Weights of a small GPT-style language model, trained from scratch on English Wikipedia.
Architecture: rotary positions, attention and MLP in parallel.
Training: a variant of Adam for these matrices, 243M tokens.
Each number is 500 + 25 x the weight over its row's rms, rounded and kept within 0 to 999. Layers, rows and columns count from 0. Numbers have three digits each. The size before them is the row's rms in percent of the matrix's.

# layer 5 MLP down (transposed), 768x192, rms 0.0519, rows 698-767, columns 48-95
118:479525466488510547506519514505488466465528487430519498487506525519538485512509496504512483508499535537483479524492510558497529470526487487482468
098:488473480519503488527533519487478486513508458476496521480510518467481504487549510499481476517529460521493504469428540519547453494567517516508522
110:476473539504443524506492489448500520524534549476491457482500530424509489475502517522485538479505488477500524495454440498543481502506516517532514
088:476483490510534522498499501545526460518461476475508496503516502517436468512475498514473496481510503472481522506497470498511519500467520526504519
106:498532516495494513476466525500462502492467446500503499510471505537537511527486479523504507517496520492490485527527508511495521487508488521517529
117:462501525497494514511550480504491492530487462524525533464472491485474502531513524503497477513448511486477457514516485501487530456504451524491514
108:447513454444524512480550535517522512504481505535494544476509469491474484505556534494498510514537495542514478484512485506530549471523554480541490
091:536555532497512528529486504494500470489468520516517517483518483502552501517505490511528537523468509492504505493454480451513509481478506444519495
087:530547523527522501516444514520532466492527496528488559502491502521526452500517507492583520491487505475486496480496512513508493480502538449488516
077:523568484564519528527464487539494502477491494518491555507485539524530520499513508467494523482443475539480515504496496557471479509502509500500491
103:515484475499448518503476524536506474539483510521482497487473495469482487508446530509500499524521499536492494471467477477513490506479523489540522
080:507484499504493529532458494474531456513497507519462508521509504493471474474534498518447536499454472545511523490447520520519523486487510539481496
109:526489496464514446523510517470526545489490503547446511497492483546445528518501509488484507467512503511504482513521484485497441488495441491560497
086:530504525488564487501499503447504480511504500501497556486495508525547456495488529460505513483506489502532539480510456505518526497508522476479505
094:491527498528491504496464504524519476493535477526461513475497500499516491516515511507512469556498538455521486514510494507443472479473480516457473
085:503530517504535523495445469500483479486507491459523492489477516491575514503530492536530498486491518536489512455463477461538509469526511510486489
091:480541513517510484510470536498527519506499502520483499484466550537512490479434502506510504504495504518512445521502485529493512525479496517483461
088:481487557507517504513463476493497518500494520549503485494458567497479501512493509462497514457516487500526509490456477491498511519493526482525532
094:544501520529537489518479487462528471459496507504492495454517483512508458462536518511486481484515489495504518459494530529515516515489523490510491
086:466544580507527465523528507523479528493493518583508510501485501499519480537506558460475522486493501480507540477508518458517465495461482501490456
097:495517560482466525481454494499519488499482507489531462487504500506503472472496491487456531531481510514517496530521473516482500488530504491511509
086:488509551460500545491508498511490509495496498509517513520504489485500484561540483492498511475479522505557500428493474520515491484518512501479496
098:501496500485536487439520467515490458527542513497486543493520533489516518487482477493472473459484502535472536485530517497499522488536496505487501
130:512502507491487517521507508488476491523461472478468533488494460476491501486450509514529495525512544528526520476503478434485522534474516494528499
106:490506480467471494489521478491488508480510526567471508468491477503491520450502476493526523522551484545517475454542461508487504448509509463485486
098:527520468489479503504487510466499458485466528519479516465480484497465535518506470508498532535554544513514492548506533470462589510498548509459523
111:478499540521514512512516501447483513454443496502483544513511471512490481505453554481520450494487485496520513490478539465487504494529503500509517
082:437492544519497469507543484522496516454518504454501466533493474490503468506484507495468492540487472524479482525532468529456551503491467433510482
090:518480513492510493471516494495542511507483511501516551490476515532508461485546517497478484467511475487488442472506518531498456531514489556474522
083:476447501481492502550499492496545490490528507467477478504493494483518458452522509494500479482514509507491513498491526504531517512538513492463489
086:501532507525501508489492512500527547533498527498492576479458519497489468500538494524505505489447476486568443482478488496506519519498469461520497
094:514497525507499519500503517504530473512449521497466506509513499483498538484490492477456515497523468504481528510512546492507510512455495496501505
100:521530474495515523501477541474513465490482474516485476434516489461462507468534511514493526508503468512534518500487536451486524518518541520478504
107:446548490491525486503476478502479480530523512519474475503502460522539554483528452505488502469487520510468495465484478531546508479516518513489509
107:535534504498507477484545493507499475471541546501487472527463494495541496487520503499522486486502487499530470486479489529549497540472522496485518
103:539485504511449491502474571486540475501460476483508509523452525520492510461486508510485470507494498530504452528497526524463475519501513491476515
112:469528510512472517547459484486540497501535533489506475484487527543496520483530474485489489491514470468535465500498489494506483508471498518491501
095:476545502507504461525500467544478523486488557555501483484518492507474500487497502460522503530503539462482467483482510484496547488535533446504534
097:492491526474522486457453486442445513515440454483492518480473534492486456516466550491501461503518512505513547505531493539509488502545523490529497
092:489528515499497551515508502478510486536496463493480493428521506484492511517496449448480499465533501488493518512497466496529488487528501546477527
107:504501555488483542449484520484494499492529527519491516496504489531531522480493494473499526476483482510509535488510495508494502466526512461457507
076:512485550550510507505528507495485483497485502528496487474502459490481490520499479492509524489501481489454483519481517441522512495512547472446505
107:481454484467521541498479536535539518496459470488518536519492552522481528504568489476504475489502450508516472495490508516483542477481514542542498
088:517520503481521505525491495486547462519486504527491527542518471485505469481524481498491481488538494454495509547458526487516466493462517490476493
086:547492494505471466534519531498501495453472504483509520502432508488495473481491515493467503513488429496525486484520480506528492517502477481515498
099:470513507457524506501516507468508527486470486509485489512540498513491512494508481487474518500545510496459485501445469484506498507488518529519476
086:520473496503457492508458544530517511518482508513474488483499513518531497516502444506480541445468493505526468530482506444522529551500544492492522
112:493495510492446492446506547527478462504545518515472468504443551516498526481494525442464510504518480505496481510450533496517520508540501496479494
103:527476512557477466523546468535522497544521510465514494499490505495525487478489517489494504471440518442528530502513515493478482491433486488440546
093:530499474458478540478524504514509481504475436479490516504492598496499551536505490524515516459438503478530527451554525513481515479549462545482531
109:523511504500502500504507480507506513537509506492440501500518483542532487493504535467494479524536490455531532509507515500475510514472453517485488
083:516479492499542475525496540510509472471474535527471540513491500475507493520515471522501483543483465523483473474557460452529485460456505501471501
086:485511457501461497479526479520466524492491502525473494471455505504497529477463495536464508512462468487519516475476518474476546508464516494513544
111:480506515463508498550502528501484492502478492494479500503504468505521508499506519563537502504499518506475487502517527502516543489471526495504480
089:496520479526516538485473500484497444500480521478524509498517506509549496522544516540508532533501515525503515508490492490499511506494526474471513
094:501543502530501491508556484504485485501464454473492493529492473489562475497536505507462445505500485497497503493503567483497501560524448518483480
123:449488454493489528483511515508469549474521493511470519506455543508478527526488501467507500511520541544497463512525491558476485469501549504479490
091:525523524492518507498523509517473481503502491484533521491478482488477477522482480464511458563540514482485484499504515512460489471488484472489482
102:494462482511489533477544520453498486518494431515518510488452519482495512465500486495487479470492512489535486493456497491468498485499491545508522
095:491533531526472496524484490531505487499512529511546474434472483467509496483521514501499514497522514470534487528525491485478500447512497531508439
117:491486515490485469505525528512531515502482521449451489489511515492496498488535518494493514504420507534530521435500520479497518511482516517524519
085:463492525514507517501472522499520459489490465478483506496549473503528500486504515459526529528467525488513483475530546484510481529481508492437480
103:515523518482510478488463489497507504516537489483493499520500508531524497474485455509522502479493513501478499506538446526518502474485505474533494
079:516501498467494483477505524476487530495491473492499512483495512527499472508517480507496519476474471495499481515452533503516516553512458438523506
100:474501546519500502489448455472456491504542496508452521536482472541535513461528493479527479527504511468508532508446478489499494506498491525477539
086:493495473486491511485520473491483524503518530487522482466490480542467488482481501513502546506472495508494492490507485512499468505503460474488497
096:490502506527492496489548471513480486520523503531513486503534484525453537509521533471515521518505502466515491497530458464479525435500537486483485
105:506507496512502482495472533486481502499467488522502524507496498545498493504505515538512498516459484510541447519489466507503498520517463494466514
078:533513531547532465480514464508444455487523487517548511454503489547465534508485450469508493505525498505508505497500523491511507446474527447481484
086:489543513515516471536509510507487479481478480546509518480499508534503463541495511524493509533481514521504500514467466503528509472477548473480499
# layer 5 MLP up, 768x192, rms 0.0653, rows 699-767, columns 48-95
101:474528493464521515491501486472509555454493550504511483504514531483476548538463502484539518465468500496467509522502500492494482490482502495489554
113:501512502496526522475555507477487473475489531500512434544471538514488478535541454493492515555491516471469550499500518536490503502482477538499494
101:449510465517491514459539508478506523511535519504526487475528505484532494533480500506515491502533504502475486470444471538496501501489462510459483
104:497502487510485518514541477475543545501458505488494451508533483488512479468483527533508512466500474498455481520523489475481513524462505523515473
112:474500521520529477486504492504495548449507471457501461503533515496476499501485531480476523540479486486453487523518479479520484486530487514495462
104:519481489475493506477526469529468475557527523463501511488559505480470499512527498533513529536476479498457505464514501526478463457535464494509468
081:475466449489515438516514490499530514481524485541497484528502495467516557535467518470501492475513513484449486516550519504499497499486517507482503
080:489499497488454487538520465487483520493501528465486477478499523463498527467502523544428480545519496497505542480450485500485489498503467517506488
083:504537526458505507471463503537475492447513479510522506532487514494531505514473517477450506456495478493490473537502522519523489521535508513520522
108:471438492498548478464485502506487507488512549530524453520486534483464531523474486512478511501514509509495521499517507500535461486517497482492512
090:469503518480506496483494465512483499473482468502526509509536504538506517527472525522531499489503529497493501501500468433513513516490479510465538
109:474495543527466440482464463519493507495492495477476501521514480517501481496464493456499461540464515465491518526530495505502530506546467506490488
087:469455476501525486458517478468453522496501511492486485497561491462478461514498512543443539520450477500525480466525539511456477526505480530519508
093:515508461511501504483470427479475544495503489525585493476536523466505478429474535512496510493493506501502467462495482527534505482541521524477506
081:478481482464494445527482502502540503552494520512509517490538511497472502470494507450519537580470512503474496528521496515500493467459479519445466
088:539505505477467542487511493489462511497519519447495519521536503487511450489517495536467545554539548495508531478475493485497500489496470473528479
091:496522497504502471496533498521467495528485482467505519529533489497487508435506454483498466532474521472503470466542534536498507490518494509503474
089:525465456522455519471535484485521511534536495495527505494506508523520504502449535493520557528497473494492521487480443454480446451506504508494521
085:506469458524514555465498510518527475516490486472509463476539511491489503505505502474491519515525508475518473538505461508513505460542492497494538
097:477466495538458523468533509458529476532500521498504517499511519514472510496491517467463497554475540526482511529491524519495489552468519511482523
090:499538518507548499498518506504484513499515529488503523465524528518516466444463499533499536509496466487485494500525477463508483519526495469491528
094:536539473495443474504499503492480509520506499466491469539507485508515480497475514482488491514513522451477487551490455495538493518468466546470543
114:516478487482525512499513470470480492484536509499524483501501483508471497473514485489486470481491496501499557514497505492513503516472514519488478
098:531487522523485496494471496482515527523521507424527499500588486494487524518495491491501509478495504465469513524483502491526488497487487490491475
104:494493528517528455484514445500526561463507561455538516485515515458525505469490523505480504525499491488514493516472482476471483480485470528490506
105:477484488512494497491528505494472527445541521517531524538538498539510489513498505510546499497507515503512512524535501511495497479513459539475461
093:555487467483488527496478472523500489515504501525502544540472514511487512463466505523496510498456521466504482488473460507497472511503484572543504
082:514478482465518493474509512491525476456498483524521463531485493458493565483488483519500500490515543474513576529463423489483489487498483514489559
090:480478507506498493478485500516485488464522490533523528485469539500484494488492526498503515456562520484505499517498484476522431485453483530465487
078:515466472495548533497489508509481503504503482504504509467545457439466520529492507524500515501505525502465543520493498494481491477487478512483506
099:513483486485515482486523476521480493456503526542526505528499504516480527458512519467534509474456520495495516544496489481521503450523491508503489
102:465513488486509496490509486512513557469500490492514486499542487473506512497483486468487505518553503496487504491475505500498493491477480503496466
107:531465499526491497517529487470507498470500495463502559538492535512459531502503529537520533497570542451478513486506513492455500486456479505542502
105:508485430511480501543522513496481530463516516457524485471518466491458506534494473533469510501548470468475551472467507502492502476527475523531512
107:528484515467504489523521497537499488476514512516541434474531516470477475503509482576495506512501503492495527534525460450480435496501466513516542
116:491508514501506508547514472492479524504515477509500517496484530503511494483497451474512498545514525483468517516496524443504490490495482498471497
089:497458490491496470520544493436497443490495508435501483523499528460461487506505455529441497495483514486487519465526501543504487511509500517535450
090:514491483471462493496562486522510507527495516513495511513520499515506474495527524568519512489476489490506459517535495493513470522472490543530530
095:503505466516510503465481483496514478478539501508499501458482489489519486479525467549506481461497496478533503527531508536454496547512507537490513
099:503521474489480480549500497532462524498504487447525471456523521470453503447490499550453527489494484485463509507532485508511514529473457502526505
078:477531488500509527503487520516528503488494491451536502499541475494533476520545469511488514487512472492527550451524489527483502500494496524529506
105:513499472508529478498485478520489522561490511513510509536531475492460517494472496504501514497530487477462529492481502509503505496520479483506463
097:495501486489478520482470479528469512495502527474501501509474504493517543514477555499487500566491508526474516471529483442504466477519496512475500
085:485458484490495511518502504493479489482541543522490492445497511498542536469464531522515507459500485501513498516487499489495512444525502516458512
101:515473470515514452507508482514496500500527510453525498510446537497446545484443508499480518498499539480532544500471499505479501476486493534505490
085:437511479482510497498480484475463496504535492514520525512490527459500502469487507505503517528492524481446469470518460542488497417526514507487515
104:471512538481515470552519481508464573519508520450508503523517501507495485462487534478539507523503495513476497499512468533505473525522481514531484
106:493476496482549504511566488496523501468493473499506469487504499531497489509480506482525514504497504482503529455557467494536467484517488523494535
100:492482428459485516514531517511472487448493476525516528514523477495472486514514476478473515492476523510502504513506455473552486495490521489480442
109:496492481454537487496520500463540496523512520539507505510454522479553527511462528470478525519478522505468510501487501468488504481488496503499483
086:465473552522469527500466520464511444524512495485507481449484514460480511481501549476505479479488481465495532497503518518504462518532501510512444
098:432523494491536522490496456498501519496521555483507502500510503471503521471468469519517506510523522477492516474493489525510506530488479500483493
101:508499490529512475481513473524513536454524514460522500510482521536477520501504469472467481501476511493526546499528520534529445488485478493477505
077:520446492472467497530527501504495537523521466505497531498523518485517505522540525494481498527518500482482502516506482488474511484510469521476500
097:433466471492517460509459496491509528495509567535538473509479511487513531470500515465523537531501556516498539538484469464487500505496470522473472
111:453463526540509445478511517509448540508512523464483431510524511497502505512489508497513477512531522497490528521496471505500493473521464476447531
077:491510492503442525502500486516489486520524496502498550456525524496515470478492476512493506552454477476522481524503497500505491535473501497526520
103:510495468490497510502488454500445517528498505506510523482568531452509500506470511486512515514471494485457482489509515492516501533509496485500457
081:481522473522533512504491431499493532509506540528541517519548503504525529485460527528499493455466503489505499515476476515501501507476509511455458
118:508470530511478445492551503478519516466509513514520517495519539532498499524507505515483530510548536487476519495534473497474482533512494485495443
097:455505515467491499467552491462507545503527515494480486473508506494503489483521496528471495489450499485455457499515471434528450500538500500539504
102:433496484491550500522510490494506544484486510491528546517482514508486517499469544543483514492499553516484516505481506542507505492515502492509488
102:502460464452510565440505488477482535499514501488516467533561512513453470522483517517503504501462495522468503481540467506507480522528508488488495
088:477516491513518475469501516537480484500480511462546470455563503465496487487430506526478503514506495455502482478529522525469502499543491512518530
174:501485454484523510477504506473498513499503511470494454502517493521497497487477557540472543477483520503467505496501506504545491522496468470478506
091:495484484489469541502455514493500468494507497494501502463498508484523520502466508506473539486486502482468489486499521507533512533472490517521489
108:481538465479466502483525474520489541483497497487503514543499489474500494510459549517493522493498539486466510496488502508476510483568459497502468
083:473529467461482518489509527478541524447499517497504500490492531493509483487488542527494535502500505490473510553477490501504513542525479500518487
078:496507525463510477474498508527515489492508512434514503527522509505499505518510463484478534447519483512499503497501503499486487506522517511523493